From a checkpoint of a small transformer trained on Wikipedia: 117M parameters.
Each number is 128 + 32 x the weight over its row's rms, rounded and kept within 0 to 255. Layers, rows and columns count from 0. The size above them is the row's rms in percent of the matrix's.

# layer 7 MLP down (transposed), 2560x640, rms 0.0332, rows 1755-1783, columns 320-399
size [105 100  98 101  97  99  99 101  99 101 100  99 105 100  97  99 105  96 101  97  97 101 103  99 102  96 100  99  97]
[[122 151  86  88 147 150 133 138 117 137 109  47 157 176  84 110 119 152 144 144 102 128 114 132 142  94 127 148 176 121 205 110  81 161 149 216 155 110  95 110 150 191 216 127  86 139 177 145 112 133 157 104 121 154 133 167 118 163 145 127  99 110 118 120 154 114 125 155 149 138 160 132 207 142 119  89 117 106 118 123]
 [150  96  10 136  80 156  87 106 152 146 166 144 155 146 122  97  86 171 160  91 150  75 202 130 139 128 136 124 151 161 106 130 110 168 104 132 178 150 141 114 192  88  87 116 111 152 156 105 152 113 121 119 143 131 115 180 177 187  90  71 169 167 127 139 126 140 113 162 113 171 114 165 109 131  48  92 134 161 170 182]
 [114 139 119 166 153 100 140 125 140 112  70  89 163 113 138 120 161  83 125  78 161 141  95 126 106 103 150 159 160  83 135  98 203 103 111 113 106 121 166  85  97 230 128  85 122 130 122 139 115 106  64 113 159 149 121 112 156 118 103 133 131  95 139  87 161 117 146 137 125  90 143 179  84 108 109 170  85 168 113  78]
 [ 98 116 172  57 184  88 115  71  93  96 135  87 130 154  98 121 105 126 156 176 114 120 155  56 129 113 104 119 126 103 153 107 113  94 123 178 187 158 166 176 139 110 112 109 125 156 134 113 192 124 121 125 140 138 149  96  51 159 152 182  95 123 125 114 129 139  99 114 114 138 152 118 103  96  87 172 159  98  96  97]
 [ 87 168 153 109 104 166 122 115 110 153 169 128 127  64 119  86 127 157 136 153 150  90  77 152 103 129 192  70 133  70 144  66 128 197 112 170 175  65 170 127  66 144 102 156  93 110 135 162 161 143 153  74 171 145 145 114 108 111  76 149 126  90 110 121 175  93 135 114 226  64 105  73 140  66 117 108  73 175 112 112]
 [170 167 102 138 130 122 108 131 134 153 154  94 123 103 116  89 150 123 110 124 110 106  65 110 120 126  92 102 131 104 117 100 130 153 127 139 160 121 104 131 178 192 162 170 157 154 149 136 144 137 167  91 150 107 134 112 101 114 179 134 127 138 189 110 116 127 164  88 107 135 126 141  94 161 143  98 190 143 104 139]
 [127 138 133 122 125 183 152  69  75 143 100 156 148  82 116 106 116 165 205 187 136 119 157 120 143 148  92 166 147 151  93 133 118 124  83 167 108 123 104 103 108 255 100 160 125 137  61 136 145 147 120 137 127 130 110  96 115  84 148 171 148 108 102 126 147 113 118 155 129 174 122 108  79 133 129  98 121  99 120 139]
 [123 156  84 147  56 107 151 170  74 172  92  79 150 138 136 112 111  77 119 126 154 110 155  56 135  81 102 115 194 124 153 137 141 125 145 149 111 157  95 130 104  45 137 114 125 127  90 145  75 150 136 127  96 138 168 144  84  75  70 142 140 157 149  85 110 126 100  83 176 101 165 179 137 160 138 100 121 145 129 135]
 [ 77 107 163 198 140 174 133 101 150  81 122 174 116 141 156 109  98 168 109 136 131  95 125 146 144 150 165 138 119 136 107 143 126 118 147 118 169  86 155 126 147 146 132 131 104 139 153 128 109 104 132 141 132 156 119  63 142 180 115 169 121 128 108 188 178 161  98 175 156 191  80 146 165 135  46  97 150 137 189 115]
 [155 167 187 132 188 154 124 147 148 179 122 166  82 111 137 108 126  97 162  97 165 138 100 153 160 126 120  59 182 156 100 170 162 160 139 103  71  93 116 116 182  72 136  94  95 171  61 118 127 156  98 123 130 103 118  77 152 162 108 178 104 115  76 109 164 100  67 134 140 117  88  98 163 139 131 184 163 150 112 126]
 [ 88 143 122 200 119 133 129 133 142 155 136 123 120 125  60  96 134  61 176 111 125 186 164 117  82 102  93 146 116 129  79 105 113 111 138 121 106 122 135 154 128 219   5 127 167 118 145 111 114 134 133 188 186 170  87 159 107 150  78 109 181 130  94  76 159 121 178 171 146 154  89  93  79 150 114 120 176 162  87 133]
 [ 93 101 117 118 152 154 154 205 181 133  63 122 110 133 145 100 117 123 117 126  97 203 146  66 179  77 150  82 116 148 116 138 131 187 144 118  84 114 115 168 123  88 114 126 128 123 139 137 174 122 106 178 148  96 121 150 110 164 123 152 126  84 194 131  98 141  82  57 181 128 161 143 160 144 134 151 170  82  92 151]
 [144 145 152 166 122 134 175 129 116 124 147 130 129 131  74 129 179 114 136 202 135 132 209 137 108 121 123 174 116  48  77 117 142 184 129  90 175  68 147  96 161 224  87 165 168 137 122 150 149 143 154 131 112 132 139 171 168 136  71 133 108 138 136 118 133  85 128  62 179 127 111  94 148 167  83 151  53 180  87 123]
 [128 186 123 191 105  94  83 133  87  78 152 133 146 143 132 128 115  62  84 110 106  92 212 197  91 131 152 120 105 178  57 135 111 141 158 107  90 106 180 126 161  81 111 125 100 164 115 119  34 125 106 129  97 113 112 149 150 134 121 113 120 107  16  79 196 112 153 140 139 123 117 130 151 130 188 139 156 115  94  86]
 [ 98 121 145 185 114 112 118 120  87 130 169 122 147 114  61 138  73 101 102 111 119 158 109 135 168 109 124 114 106  76 134 102 104 145 118 119 132 143 135 154 110 216 221 171 137 124 183 146 116 123 147 158 141 127 124 155 117 102 129 102 131 146 177 113 120 114 157 203 151 169 121 144 162 132 193 130  82  58 178 121]
 [147 120  85 160  40 108  72 114 145 110 131 131 175 140 110 154 130 127 118 134 128  65 148 116 107  60  88 157 126 119  64 141 121 135 106 133 109  65 165 104 145  85 161 143 105 101 158 127 185 104  99 115 114 107 117 116 180  95 145 159  88 103 162 128  98  69 139  82  84 158  86 156 175 103 107 117 206 138 166 126]
 [126 139 179  98 149 148 143 114 124 143 128 134  99 126 160 147 114  99 118 140 178 129  90 150  99 101 157 118  85 133 161 110 100 120 135 103  88 117 134 130 166 153 119 141  72 179 145 153 112 141 144  62 149 159 155 189  90  60 145 135 150 142  76 124 156  81 116  67 117  99  79 148  66 111 144 106 146 145 116 164]
 [164 112 112 119 173 158  88 106 132 171 143 134 109 115 129 153 151  54 154  98 155 141 162 231 130 139 150 116 146 180 108 117 157 133 104 145 111 162 189 143  81 140 133 111 113 170 152  52 121 142 133  95  93 142  85 169  65  92 148  88 104  58  28 133 140 124 176 157 145 117 154 141 129 113  93 137 164  73 146 147]
 [147 192 128 118 157 194  97 148 128 116 102 166 137 176 132 141 200  78 179 139 159  74 188 138  74  88 172 142 139 132 127 164 138 125 105 198 103 133 174  66 114  75 142 136 142 176 140  83 134 151 179 165  66  71  60 107 165 116  94 146  83  89  85 153 144  88 125 123 185 122 106 179 134 128 135 104  43 156 173  85]
 [126 147 121 113 152 131 119 148 152  60 119 126 179 155  70 183  99 119 118 112 132  81  89  78 126 126 168  67 137  80 159 100  94 167 122  90 166 148 181 154 137  69  91 132 125 135 161  69 109 134 151 131 165 119 172 119  97  60 112 177 146 140 151 131 106 178 158 170  66  81 104 181 170 127 141  93 109 101 167 153]
 [209 159 108 133 117 144 174 130 185  96  95 110 100 142 204 145  97 145 180 155 106 164 210 114 115 110 134 200 112 148 109 164  91 163  97 131  43 112 153 106 169 119 160  50 143 170 126 138 137 135 171 109 168 161 106 151 115 135 106  85  88 113 184 131 147  61 109 137 139 156 111 106  95 127  90  58 160  96 112 137]
 [142 142 164 145 135 138 186 123 114 126 128 174 179  94 110 187 123 137 145 177 133 109 144 160 121 126 119 113 101 101 155 123 119 104 132 101 109 139 151 142 208 108 125 164 163 162 216 136 156 124 144 128 149 128 150 118 171  76 130 116 116 100 126 104 156 116 150 136 131 111 103 127  99 101 157 143  97  87 138 184]
 [ 67 118 181 130 144 143 140 133 128 173 181 177  93  62  98 167  83  52 151 130 159 163  75  94 207 187 151 131 101 141 163 157 133  98  94 132  95 120  95 119  93  94 160 152  74 106 129  97  46 124 102 139  99 174 124 155 129 117  78 163 137  91 151 114  41 158 132 155 118 178 108 106 100  99 242  70 115 160 131 112]
 [134 128 183 103 150 109 133 159 188 134 143 121 152 144 126 142  98 180 143 103 154 165 106 136 191  87 147 115 128 106 158 126 153 102  95 183  91  48 162 130 132 155 113 157 137 121 122 154 111 110  83 115 113 187 114 193 123 157 181 125 131 133 187 106 141  97 128 144 125 157 116 143 134 117 114 114 143  34 137 147]
 [ 84 189 171 162 136 107 113  82 122  99  71 163  85 130 124  88 142 122 177 167 124 106 131 117 162 108  76 128 137  89 159 111  81 132 134 145  94 150 171 109  91  72 183  87  57 126  72 178 114 136 116 165  92 109 129 119 135 189 130 164 142 117 190  69  80 103 124  94 100 144  75 123 169  97 150 159 120 134  70  71]
 [210 161 142 121  59 105 156 144 128 150 151 152 181 129 177  96 191  86 150  94  50 120  82 125 165 151 138 141 136 153  90 148  92 137 143 102  89 107 115 121  70 121 174 153 117 134 136 112 106 166 112 154 144  99 186  77 159 126 179  65 107 147 157  82 102 182 151 125 102 193 125 185 111 115 129 109 124 158  85 121]
 [134 182 146 121 178 109 133 121 195 176  76 169 124 129  93  85 113 107  78 132 143 126 158  92 145 115 118 176 101  98 149 121  97  88 157 134 141 101 101  84 125 163 169 128  96 131  66 165 102 110 129 145 132 141 109 128 106 148 102 164 102 163  33 139 195 161 157 122 132 151 168 141  79 109  70 110  75 107  34 155]
 [127 122 113 119 137 113 124 101 142 159 156 151 195  64 129 177  95 114 141  74  94 128 121 142  99 135 132 127 148 135 103 116 141 154 152  76 124  97  48 199 136 112 135  77 177 127 125  75  56 143 129 144 150 139 105 134 108 153  95  93 145 183 165 132 122 130 145 128 109 148 175 154  83 183 153 133 121  96 157 202]
 [198 103  99 127 135 112  97 154 127 102 148 109 135 143 126 165 142 137 187 122 122 163 147 113  71 146 138 209 115 134  75 119 133 174  99 194 157 106 135 154 153 192 135 120 150 178 109 158 163  95 135  97 127 128 100 120 115 121 142  79 108  82 152 125 136 194 153 123 123 110 141  97 107 177 134 119 106  87  46 106]]
# layer 7 MLP gate, 2560x640, rms 0.0433, rows 1756-1783, columns 320-399
size [ 98 100 100  97  97  95 104  98 105 101  97 102 103  98 100 104  96  96  95  96 103  95  97 100  97  99 100 101]
[[111  39  98 161 122 137  81 115 148 156 126  74 107 163 146 104 102 216  74 165 103 158 104 164 123 125 141 118 204 148 168 153 140 123 105 159 148 165 173 126  86 135 180 137 160 158  92 196 156 162 124 158 166 131 133 161 118 100 106 143 125 121 128 140 166 118  90 172 138 110 101 150 146 177  70 110 107 135 141 128]
 [168 103 142 156  83  99 162 122 133  84  91 104 112 157 109 115 148 100 112  71 124 206 150  76 175 115 136  94 177 178 119  46  88 129  85  70  69 192  79 119 158 181 115 130 115  98 110  66 186 135 135  91 117 161 122 155 137  85 146 152 129  98  88 119  96  94 108  78  70 108  98 105 139  96  96 118  92 153 121  99]
 [105 112 144 114  93 118 128 105 102 107 157 181 131  72 146 128 172 137 145 144 125 114  75 187 181 155 151 177 128 144 118 117  76 104 179 103  91 101 138 187 144 129 163  87 122 165 157 167 193 132 147 160 142 135 100  91  93 135 130 149 108 125  92 148 136 129  73  43 146 123 185  78 134 115  55 158 169 150 136 125]
 [109  97 132 161 178 108 124 112 103 132 125 145 150 126 146  96 151 113 131 182 123 164 147  77 143 173 101 121 153 107 100 174 177  22 134 135 101 162 133 132 149 141 156 160 123 148 162  95 134  84 136 177 104  92 122 103  73 104  86 153 119 152 159 108 152 135 129 131 102 114 124  78 139  61 146 130  96 109 138 158]
 [ 72 166 158 118 171 183 103  90  90 170 122 104 110 119 142 176 116  77 106 145 106 145 115 153 113 171 156 165 185 138 109 139 188 118 142 193 136 138 146  92 129 173 114 108 146 107 128 178  77 123 138  83 157  91 120 223 163 103 100 147  99  81 137 147 100  98 100 125 112  95 135 170  77  61 162 138 143 179 150 129]
 [118 158 133 125  96  95  90 120 150  96 138 164 132  58  74 146  75 161 141 147 177 120 142 107 108  83 194 154  58 148 112 125 140 118 101 139 179  90 110 106 124  72 178 164 246 136 120 165 166 132 121 170 118 133 131 125 154  89 182 122 127 133  95 112 118 120 118 109 192 174 154 133 171 125 132 163 149  80 111  97]
 [ 92 188 100  79  96 189 110 111 148  89 113 128 167 151  94 173 130 187 161 138 118 111  83 135 167 169 103 136 162 121 172 159 123 224 176 137  94  53 116 125 190  86 136 154 108 135 104 126 124 139 121 114 146 113 158 121 128  76 149 133 131  99  91 112 202 159  99 134 106  93  87 131 120 150  95 134 144 191 134 126]
 [119  83 117 103 121 168 126 181 120 135  95  97 138 129 156 138  93 123 109 155 137 153 130 124 124 140 119 155  92 134 136 167 167 103 140 170  92 116  47 101 173 142 152 146 135 121 121 151 133 144  80 106 121 109 104 138 122  15 129 115 112 123  88  81 189 123 103 122 121 100 106 169 138 109 127 161 102 139 113 183]
 [156 105 114 145 115 137  92 208 131 128 168 121 124 111  89 107 124 118  66  97 136  75 119 133 149  67 118 153 146 139 143 126 154 147 118 101 133 129 166 124 129 167 163 104 147 133 104 131 122 136 105 159 163 155 135 215  84 115 150 134  75 135 140 103  93 171 150 125 114  85 107 113 187 135 120 166 158  95 113 153]
 [112  72 102 107 163  98 147 136 165 171 174 175  99 112 170 170 150 160  93 114 138 137 135 122  92 120  76 140 128 113 128 120 104 113 141 111  85 130  82  97 179 157 162 156 142 126  60 135 153  98 116 142  89 153 157 106 124 178 115 132 131 161  96 160 141 141 157 144  94 153  91 150  81 142 126  72 124 137 123  64]
 [177 100 130 125 129  88 138 100 134 102 138 107 135 131 152  86 120 154 105 150 110 184 164 146 183 178 141 156 168 171 167 160 142  92 125 109 121 130 148 125  87 165 101 115 149  91 138 191 182 175 107 129 149 108 133  88 147 136 166  66  79 146 199 153  82  98 102 118 103 147 127 191 155 118 152 137 143 119  40 102]
 [135 146  81 143 123 154  96  92 100 115 135 139 157  85 148 132 117 109 146  72 111 116 135 127 176  69 176  67 151 117  80 150 141  92 129 102 107 125 140 147 145  92 140 170  91 163  99 127 157 149 134  88 155  99 131 175  83 134 135 127 182 115 118 199 159 121 124 149 127  98 111 143 189 135 140 137  90 133 126 126]
 [ 97 179 204  68 145 100  99 152 164 136 133 174 161 114 144 134 175  65 118 159  83 105 122 156  98 166 135 143  65 127 153 118  76 140 109 122 112 132 163 146 126 133 149 112  97 167 189 104  95  96  86  90 143 148 117 178 165 102  74 148 100 166  57 151  97 130 164 150 123 127 140 154  94 133 121 107 167 131 121 109]
 [138 137 101 124 152 149 133 151 127 138 120 138 149 178 127 147 114 155  91 158 127 145 187 103 157 112 177 127 184 144 142 130 161 144 120 203 142 132 144 115 145 101 117 136 136  77 136 111  59 145 136 134  93 141 139 140 162 171 123 181 122 130 150  89 115 127 166 147 101 146 175 150 149 124 145 126 123  90 133 131]
 [130 155 122 129 145 165 114 106  75  93 138 103 129 137 196 101 114 144 171 117 160 124 161 123  98 164 107 133  71 105 168 125 146 105 137 106 113 101 107  94  84 100 127 116 139 176 134 174 139 108 164 121 131 131 134 169  93 121 121 189 191 158 129 158 160 128 157 139 127  82 117 149 181 162 107 123 137 123  87 140]
 [186 134 129 119 149 107 128 122 131 124  86 175 124 132 153 117  84 157 161 183 173 123 112 101 119 137 155 151 157 100  64 127 145 119 139 105 117 109 132 124  93  81  95  39 125 157 126 156  97 106 150  96 185 213 107  99 139 138 180 181 156 140  92 143 131 185 174 186  93 147 121 154 164  86 144 117 122 168 138  98]
 [ 82 125  98 117  86 185 142 112 172 150 124 168 104 123 141 131 162 192 158 146 151 154 126 140 167 126 182 143  58 159 127 179 116 104 159 151 160 153 103 141 168  54 115 108  92 123 129 120 124 133 154 165 173 101 150 167 105 109 165 103 151 142 119 133 109 146 163  34 111 238 133 138 111  84 150  88 151 205 146 151]
 [118 170 119 114  94 113 154 187 133 161 113 138 112 167 136 126 118  88 121 132 150 133 120 121  79 129  95  88 117  88 120 108  81 157 165 126 125 161  90 156 171 150  98 113 132 120  68 169 127 117 186  80 150  91 114 131 135 159 115 137 142 125 121  54 141 169 136 148 142 106 147 115 150 156 110 168 133  78 173 121]
 [180  96 157 109  67 106 167 171  90 151 104 117 142 170 167 143 115 122  75 135 179 140 172 121 139 137 155 137 162 113 107 152 112 116 164 232 156 127  84 124 159 132 131  60 113 171  97 191 132 186 109 150 142 126 124 163 204  98 101 168 105 130  95 173 130 128 136 191 136 122 112 151 160 141 143 117  90  90 133 180]
 [115 123 149 126 117 118 180 130 104 113 169  92 121  47 156  98 128  88  76 124 136 123 136 139 150 149 147 144  83 119 147 124 158 152 136 137 116 144 110 132 221 148 140 179  55 130 106 101 125 105 115 152 139 129 124 149 108 193 103 123  96 144 107 142 138  90 123 213 146 191 177 121 120 174 149  90 173 127  80 110]
 [129 190 136 113 105 144 135  65 114 162 158 190 102  68  95  80 107 138 131 173 179 133 132 165 114 128 139 131 167 119 194 128 166 117 126 153 133 126 145 118 107  89  74 149 170 129 107  54 177  89 121 166 109 151  78 128 100 139 165 154 164 107 112  74 141 114 144  88 155 168 148 153 138 165 101 157 165 134 235 112]
 [ 92 108 105 138  98 164 115 117  59 201 142 126 129 145 149 144 102 157 124 147 181  92 126 138 154 148 114 133  96 108 115 138  80 154 108 131 152 139 118 105 154  96  88  75 172  99 119 114 122 125 124 147 160 132 143 134 135 168 136 156 126  94 109 137  99  97 100 137 191 118 129 118 121 156 147 124 172  70 152  91]
 [147 123 136 130 176  86 112 135 131 152  77  93 130 106  73 142 183 149 132 112 110 168 109 111 164  98 193 135 142 151 173  64  59 141 134 152 140  99 159 121 178 105  94 126  94 137 121 182 142 114 116 110 146 148 104 147 115 148 192 173 171 122 156 162 102  99 118 173 174 132 132  96 156 104  38  85 145 119  81 131]
 [205  83 113 125 118 115 147  97 113 111 140 166 143 145 147  21 171 106  65  89 143 146 129 164 104 133 113  94 154 148 120 155 117 151 131 154 129 201 163 183 139 128 169 103 132 125 144 139 138 149 125 111 114 153 135 112 129 126 153 100 107 116 172  91 142 125 154 127 160 108  83 135  77 255 122  94 108 105 188 142]
 [127  64 100 138  83 153  99  89 138 114 103 128 108 131 152 116 133 125  83 130  99 155 162  58 122 133 110 103 167  79 148 194 151 154 200 108 125 152 133 153 161 162 126 108 127 160 124 159 148 145  85 102 122 115 100 153  97 191 154 115 112 150 107 102 161  65 116 102 143 135  75 147 120 134 127 112 151 152 200 150]
 [ 79 131 151  89 145  99  67 201  93 120 133 127 117 157 139  39 161 152 118 137 164 166  97 100 147 108 147 150 131 132 153  45 169 136 142 100 137 152 129 104 152 142 178 122 155 150  92 156 113 153 171 143 164 140 117 165 163 209 183 148  95 136 130 136 143 222 155 101 100 184  65 133 104  79 192 136  55 164  52  94]
 [110 102 117 144 137 166 117 127 102 139 101 161 153 122 144 137  98 104  81 120 155 134 115 132 159 186  93  53  97 169 150 115 179  95  62 172 166  84 138 134 137 103 140 136 177 141 164  88 136  86 154 125 106 122 194 111 131 122 170 171 129 165 172 172  98 139 124 156  62 119 168  75 138 142 126 162 110 161 147 125]
 [ 98 122 125 150 141  76 101 121 174  54 114 140 192 113 158  63 153 184 167 118 163 124 125 127 167  71 154 125 129  80 170 100 114 186 160 195 122 132 151 112 123 175 125 126 154 129 122 101 164 168 109 147 137 145 117 152 167 150 116 116 117 138  76 112 142 204 185 116  84  91 163  88 168 182  91 155 135 139  87 144]]
# layer 7 MLP up, 2560x640, rms 0.044, rows 1756-1783, columns 320-399
size [102 100  98  97 103  99 104  95 105  98  96 102 104  97  97  99  91  98  97  98  97  98  96 107  99 100 100  97]
[[119  93 155 123 110  64 117 112 173 139 107 129 155 145 185 122 111 172 125 109  91 149  67 163 159 125 126  95 155  83  89  96 132 186  86 129 112 147 115 125 131  24 114  94 136  81  94 105 134 139 144  93 129  59 174 176 118 145 153 128  97  97 129 141  97 149 144 146 117 163 142 138 144 167 117  74 104 130  90  50]
 [153  79 129  80 127 160 102 134 132  63 126 160  92 162 159 120 100  76 135 130 150 162 127  99 143 150  94  83 117 149 114 112 110 164 125 144 104 106 133 147 121 119 211 130  95 119 123 131 104 104 115  87 139 150 112 158 221  92 128 139 110 128 111 129 134  72 128 140 108 119 119  94 177 120  80 180  97 128  88 155]
 [108 108 116 143 152 125 156 138 114 147  94 124 108 122 155 167  82  85 156  74 124  87  94 153 174 159 149  92 164 146 108  67  73  82 116 116 218 149 145 151 159 118  88 152  93  88 105 153  97 133 186 168 151 137 131 171  45 133 104 183  99  65 220 113 155 104  98 156 176 111 164 132 123 153 185  67 113 125  96 132]
 [141 118  92 158  68 125 186 130 194 156 114 144 120 147 127  79 160 146 145 144  83 154  96 112 113 130 116 151 189 122 177 147 103 155  93 190 141  93 178 109 134 124 124 120 125 137 111 145 105 170 105 105 109 184 131 103 159  79 199 133 125 106 141 184 168 132 139 160 134 150  93 110 157 156 165 111 165 185 146 151]
 [121 184 104 127 134  55 145 127 111 102 171 117 143 139 145 168 144 101 166  78 117  80 142  41 121 135  68 213 169 148 158 126 115  93 193 105  72 122 140 112 180 126 165  51 120 102 153  73 147 148 155  86 145 103  95 134 140 144 143 104 182 124 127 137 114 190 154 121 160 138 139 135 154 108  90 141 169 115 138 160]
 [111 149  45  76 122 128  91 146 120 128  94 203 156 190 193 150 128 135 141 142 110 178 137  91  54 139 146 172 120 216 165 161 119 126  93 118 121 145 106 124 115 146 200 129  95  90 127 156  90 179 111 113 120 120 129 166  99 160 134 166 138 110 147 106 158 190 140 171  72 132 153 101 147 110 120 126 111 142 197 152]
 [ 80 129 109 137 145 150 119 157 127 138  79 100 146 136 131 167 116 157 116 149 113 136 130 118 130  77 127 148  83  62 138 143  78  63  53 162 116 127 104  99 149 116 144 117 122  94  87  99 121 202 170 171 138 138 173  61 101 120 117 134 147 138 146 103 100 174  73 126 162 110 124 103 117 101 110 171 145 111 112 133]
 [ 73  92  80  78 171 140 111 111 154 127 148 165  93 107 186 193 147 183 166 151 127 172 131 159 116 102  95 194 168 126 122 124 132 106  99 139 106 172 124 121 153 108 200 129 105 127 118 123 215  97 162 131 111 106 158 156 142  96  84 106 124 102 157 119  71 140 162 128  76 120 179 112 151 169 135 140 116  92 140  89]
 [168 140 122 120 111 125 117  94  97 164 123 145 130 134 116  95 140 149 119  71 214 107 141  99 105 138 160  96 137 109 193  85 112 144 180 121 115 112  92 161 166 171 149  88 123  59  99 104 104 121 110 155 156 115  60 178 128 176 123  76 120  77 112 138 118 154 174 146  72  51 134 148 105 140 219 185 147  81 172 172]
 [166 121 106 125 123 129 162 118 140  91 163 179 128 100  95 129 101 137 104 153  96 161 107 123 105 156 145 155 111 130 144 120 109 102  98 111 110  98  85  80 116 168 122 110  89  85 150 133 205 121 136 205  72 127 134 143 104 141 129 225 157  83 112  92 163 188 148 126  75  85 115 141 160 155 125 112 113 105 101 129]
 [164 118 128  82 150 138 163 156 131 100 146  39 112 181 106 106  98 104 170  22 132 115 121 100 119 167 122 109 118 127  88 187 186 159 151 140 160  86 199 128 132  89 133 145 130 124 100 100 158 102  83  97  91 165 120 186 166 189 173 149  96 137  91 148 143  95 153 130 141  43 124 120 150 120 214 106 119 156  18  67]
 [138 117 156  74 160 189 178 165  77  95 125 134 139  82  88 118  86 114 189  99 139 156 210 134 163  65 162 132 121 112 120 149 170 147 189  65 139 105 125 100 146 122 113 124 158 166  52 116 129 187 115 123 182  93 120 103 159  76  88  85 165 169  56 149 108  90 145 135 116 108 113 148 136 138 138 142  57 130 123 140]
 [141 130 114 139  89 139  97 130 105 140 152 116 129 114 164 141 152 116  97  82 126  93 179  88 116 175 103  93  65 171 146 148 123  78 166 139 100 107 113 118 174 145  88  99 198 114 149 132 139 100 164  92 130 130 124 167 133 153 140  84 182 156 107 106 126  99 178 140 203 137 109 145 140  94  93 142 143  78 139 115]
 [201 185  70  97  96 138 130 122 114 141 156 134 132 120 200 142 124 137 185 161 141 169 135 154 135  55 185 210 105 142 185 120  92  94  73  84 135 114 159  82 115 143 105 140 135 171 123  86 160 124 124 165 148 105  98  98 117 179 127 134 130  83 140 125 125  97 168 191 163  84 153 142 132 179 118 175 161  87  78 125]
 [110 117 162 134 178  81  91 131 149  80 142 150  97  28 134 154 145 164 130 137 111 178  73 151 111 146 128 117 102 158 121 111 117 141 129  93 155  90 165 153 144 127 150 126 151 127  86 138 117 101 165 126  83  87 137 207 118 194  86 197  69  92 123 168 144  74 116 163 163 178 108 149 151 106  65 115 141 150 123 124]
 [ 79 113  85  58 161 131 164  95 109 141 167 109  77 120  88 111 160 124 133 129  94 140 129 162  73 139 162 141  57  84  95 144  69 127 208 108 110 122 130 133 126 183 140  89 145 141  85 101 123 112 143 109 169  95 146 202 138 118  96 112  91 126 118 193 144 139  49 116 115 180 203 120 146  85 125  94 189 131 135 157]
 [117 175 102 153 127 101 179 158 132  96  98 107 118 127 159 190 139  96  71 120 153 134 114  95 122 154 140  92  84  79 178 154 171 137 133 150 115 187 126 165 144 151 193  98  69 136 133 166 145 143 132 137 123 112 155 132 107  93 136 195 127 119 158 121  96 134 161 158  96 137 108 130 143  89 121 136 151 133  89 142]
 [152  72 148 176 194  96 148 183 119 119 121 130 149  50 176 136 107 148 121  99  79  82 164  98  72 150 114  98 137 170 154 143 153 129 178 137 168 148  91 127 118 140 129 103 151  76 154 132  89 122 171 134  92 125 127 140  83 185  74 150 123 140 179 103 137 189 132  96 131 135 148 116 118 120  97 126 143 126 113 149]
 [ 84 157  73 164 104 140 127 145  97 109 144  61 101  85 207  93 157  85  90  73 122 142  94 134 152 133 147 134 117  93 143 163 105 147  40 174  68 122 128 164 143 164 109 153  89  69 141 147 142  87 121 104 165 100 165  93 132 141 106 103 130 131 103 125 160 111 162 123 108 112 161 159 165 167 146 119 142 157 120 134]
 [ 76 123 142 159  88 148 157 134 124 167 165 112 103 136 129  67  94 121 130 154 142 116 161  92 114 135 133 108  87 152 104 181 134  73 137 195 172 138  47 118 138 130  94 116  96 152 133 107 135 115 101 137 126 147 122 117 102  83 171 131 102 146 175 192  81 110 114 161 146 144 131 157 143 118 159 167  95 181 119  93]
 [108 134  76 150 104 137  75 188 175 136  74 102 149 153 132 113 127 100 139 131 144 130 111 100 109 182 160 123  97 104 115 128  89 164 117 136 112  88 127 183 128 117 118  86 132 159 113 161 144 135 157  84 117  77 118 150 145 169 124 145  90  84 177 158 101 154  81 122 149 138 141 140  96  88 133 129  65 137 141 105]
 [151 111 158 169 131 149 104 169  93 153 126  92 112 103 108  80  97 109 141 203 102 140 138 150 110  95  56 155  97 128 176 123 114 169  63 118 179 134 112 120 155 160 148 166 144 109 166 133 131 118 111 173 112 190 168 105 153 155 161 133 150  79 118 147  87  48 153 122 171  96 114 122 128 146 121 126 103 114 120 184]
 [164 128  81 108 187 156 105 154 145 163 132 126 132  86 127 106 159 157 131 104 163 138 168  98 178  87 167 137  84  56 150  97 116 171 180  97  78 110  94 148 189 149 123 132 110 125 127 125 174  99 127  91 117 143 141 131 145 144 135 152  87  74 114 135 125 151 153 125 149 118 107 135 141 117 105  81  87 186 141  75]
 [119 164 108 184  99  73 185 114 141 107  69 159 222 124  95 136 126 114 179 126  86 165 109 147 133 108 168 161 116 132 156  54  95 107 207 106 171  66 125 100 120 150 183 134 112 130 148 150 141  81 158 129 115 147 117  82 138 108  85 129 115 120 122 130 137 125 102  99 172 151  79 126  91 123 134 113  85 122 139 119]
 [ 99 117 120 128 170 119 113 151 137  95 134 115  98 114 105  81  99  64 134  79 107 107  85 149 151 119 126 172 153 113 153 149 115 153 137 167 142 124 111 118  95 117 155 115 120 106 124 160 105 177 141 111 133 129  93 107 124 121 150 135 114 106  57  60  95 160 174 163 207 121 111 102  99 112 147  53 172 150  67 133]
 [180 131 193  52 190 140 125 140 158 110 128 130 151  61 131  84 127 185 144 149 120 102  94 167 111  73 125 107 137 129 153 179 133 178 141  73 131 143 163 101  80 103 137 128 101 167  38 154 108 117 104 126  84 151  82 118  97 164 145 157 154 155 155 136  95  98 117 182 142 147 135 153 170  99  59 119 170 103 148  75]
 [141  85 139 175 101 164 123 104 119 101  45 193 146 141 161 104 173  95 144 109 146  79 172 105 115 100 129 125 173 140 187  88 122 142 117 178 142 148 100 182 142  88 160 125 156 107 156  67 145  96 220  89 199 184 145 178 135 156  83 146  86 126 130 121 113 135 174 143 116  93 129 211 157 199  82 112 142 126 100 143]
 [174 137 103 109 115  95 124 112 127  89 113 126  95 120 110  94 175 136 136 152 124 144 145 136 124 129 125 112  95  44 105 130 130  89 132 152 129 107 130 166 122 129 141 128 166 119 167 104 126  97 118 176 194 118 133  93 147 131 121 168 144 136 159 153  83  98  55 175 147 144 150  98 103 157 105  71  91 155 138 125]]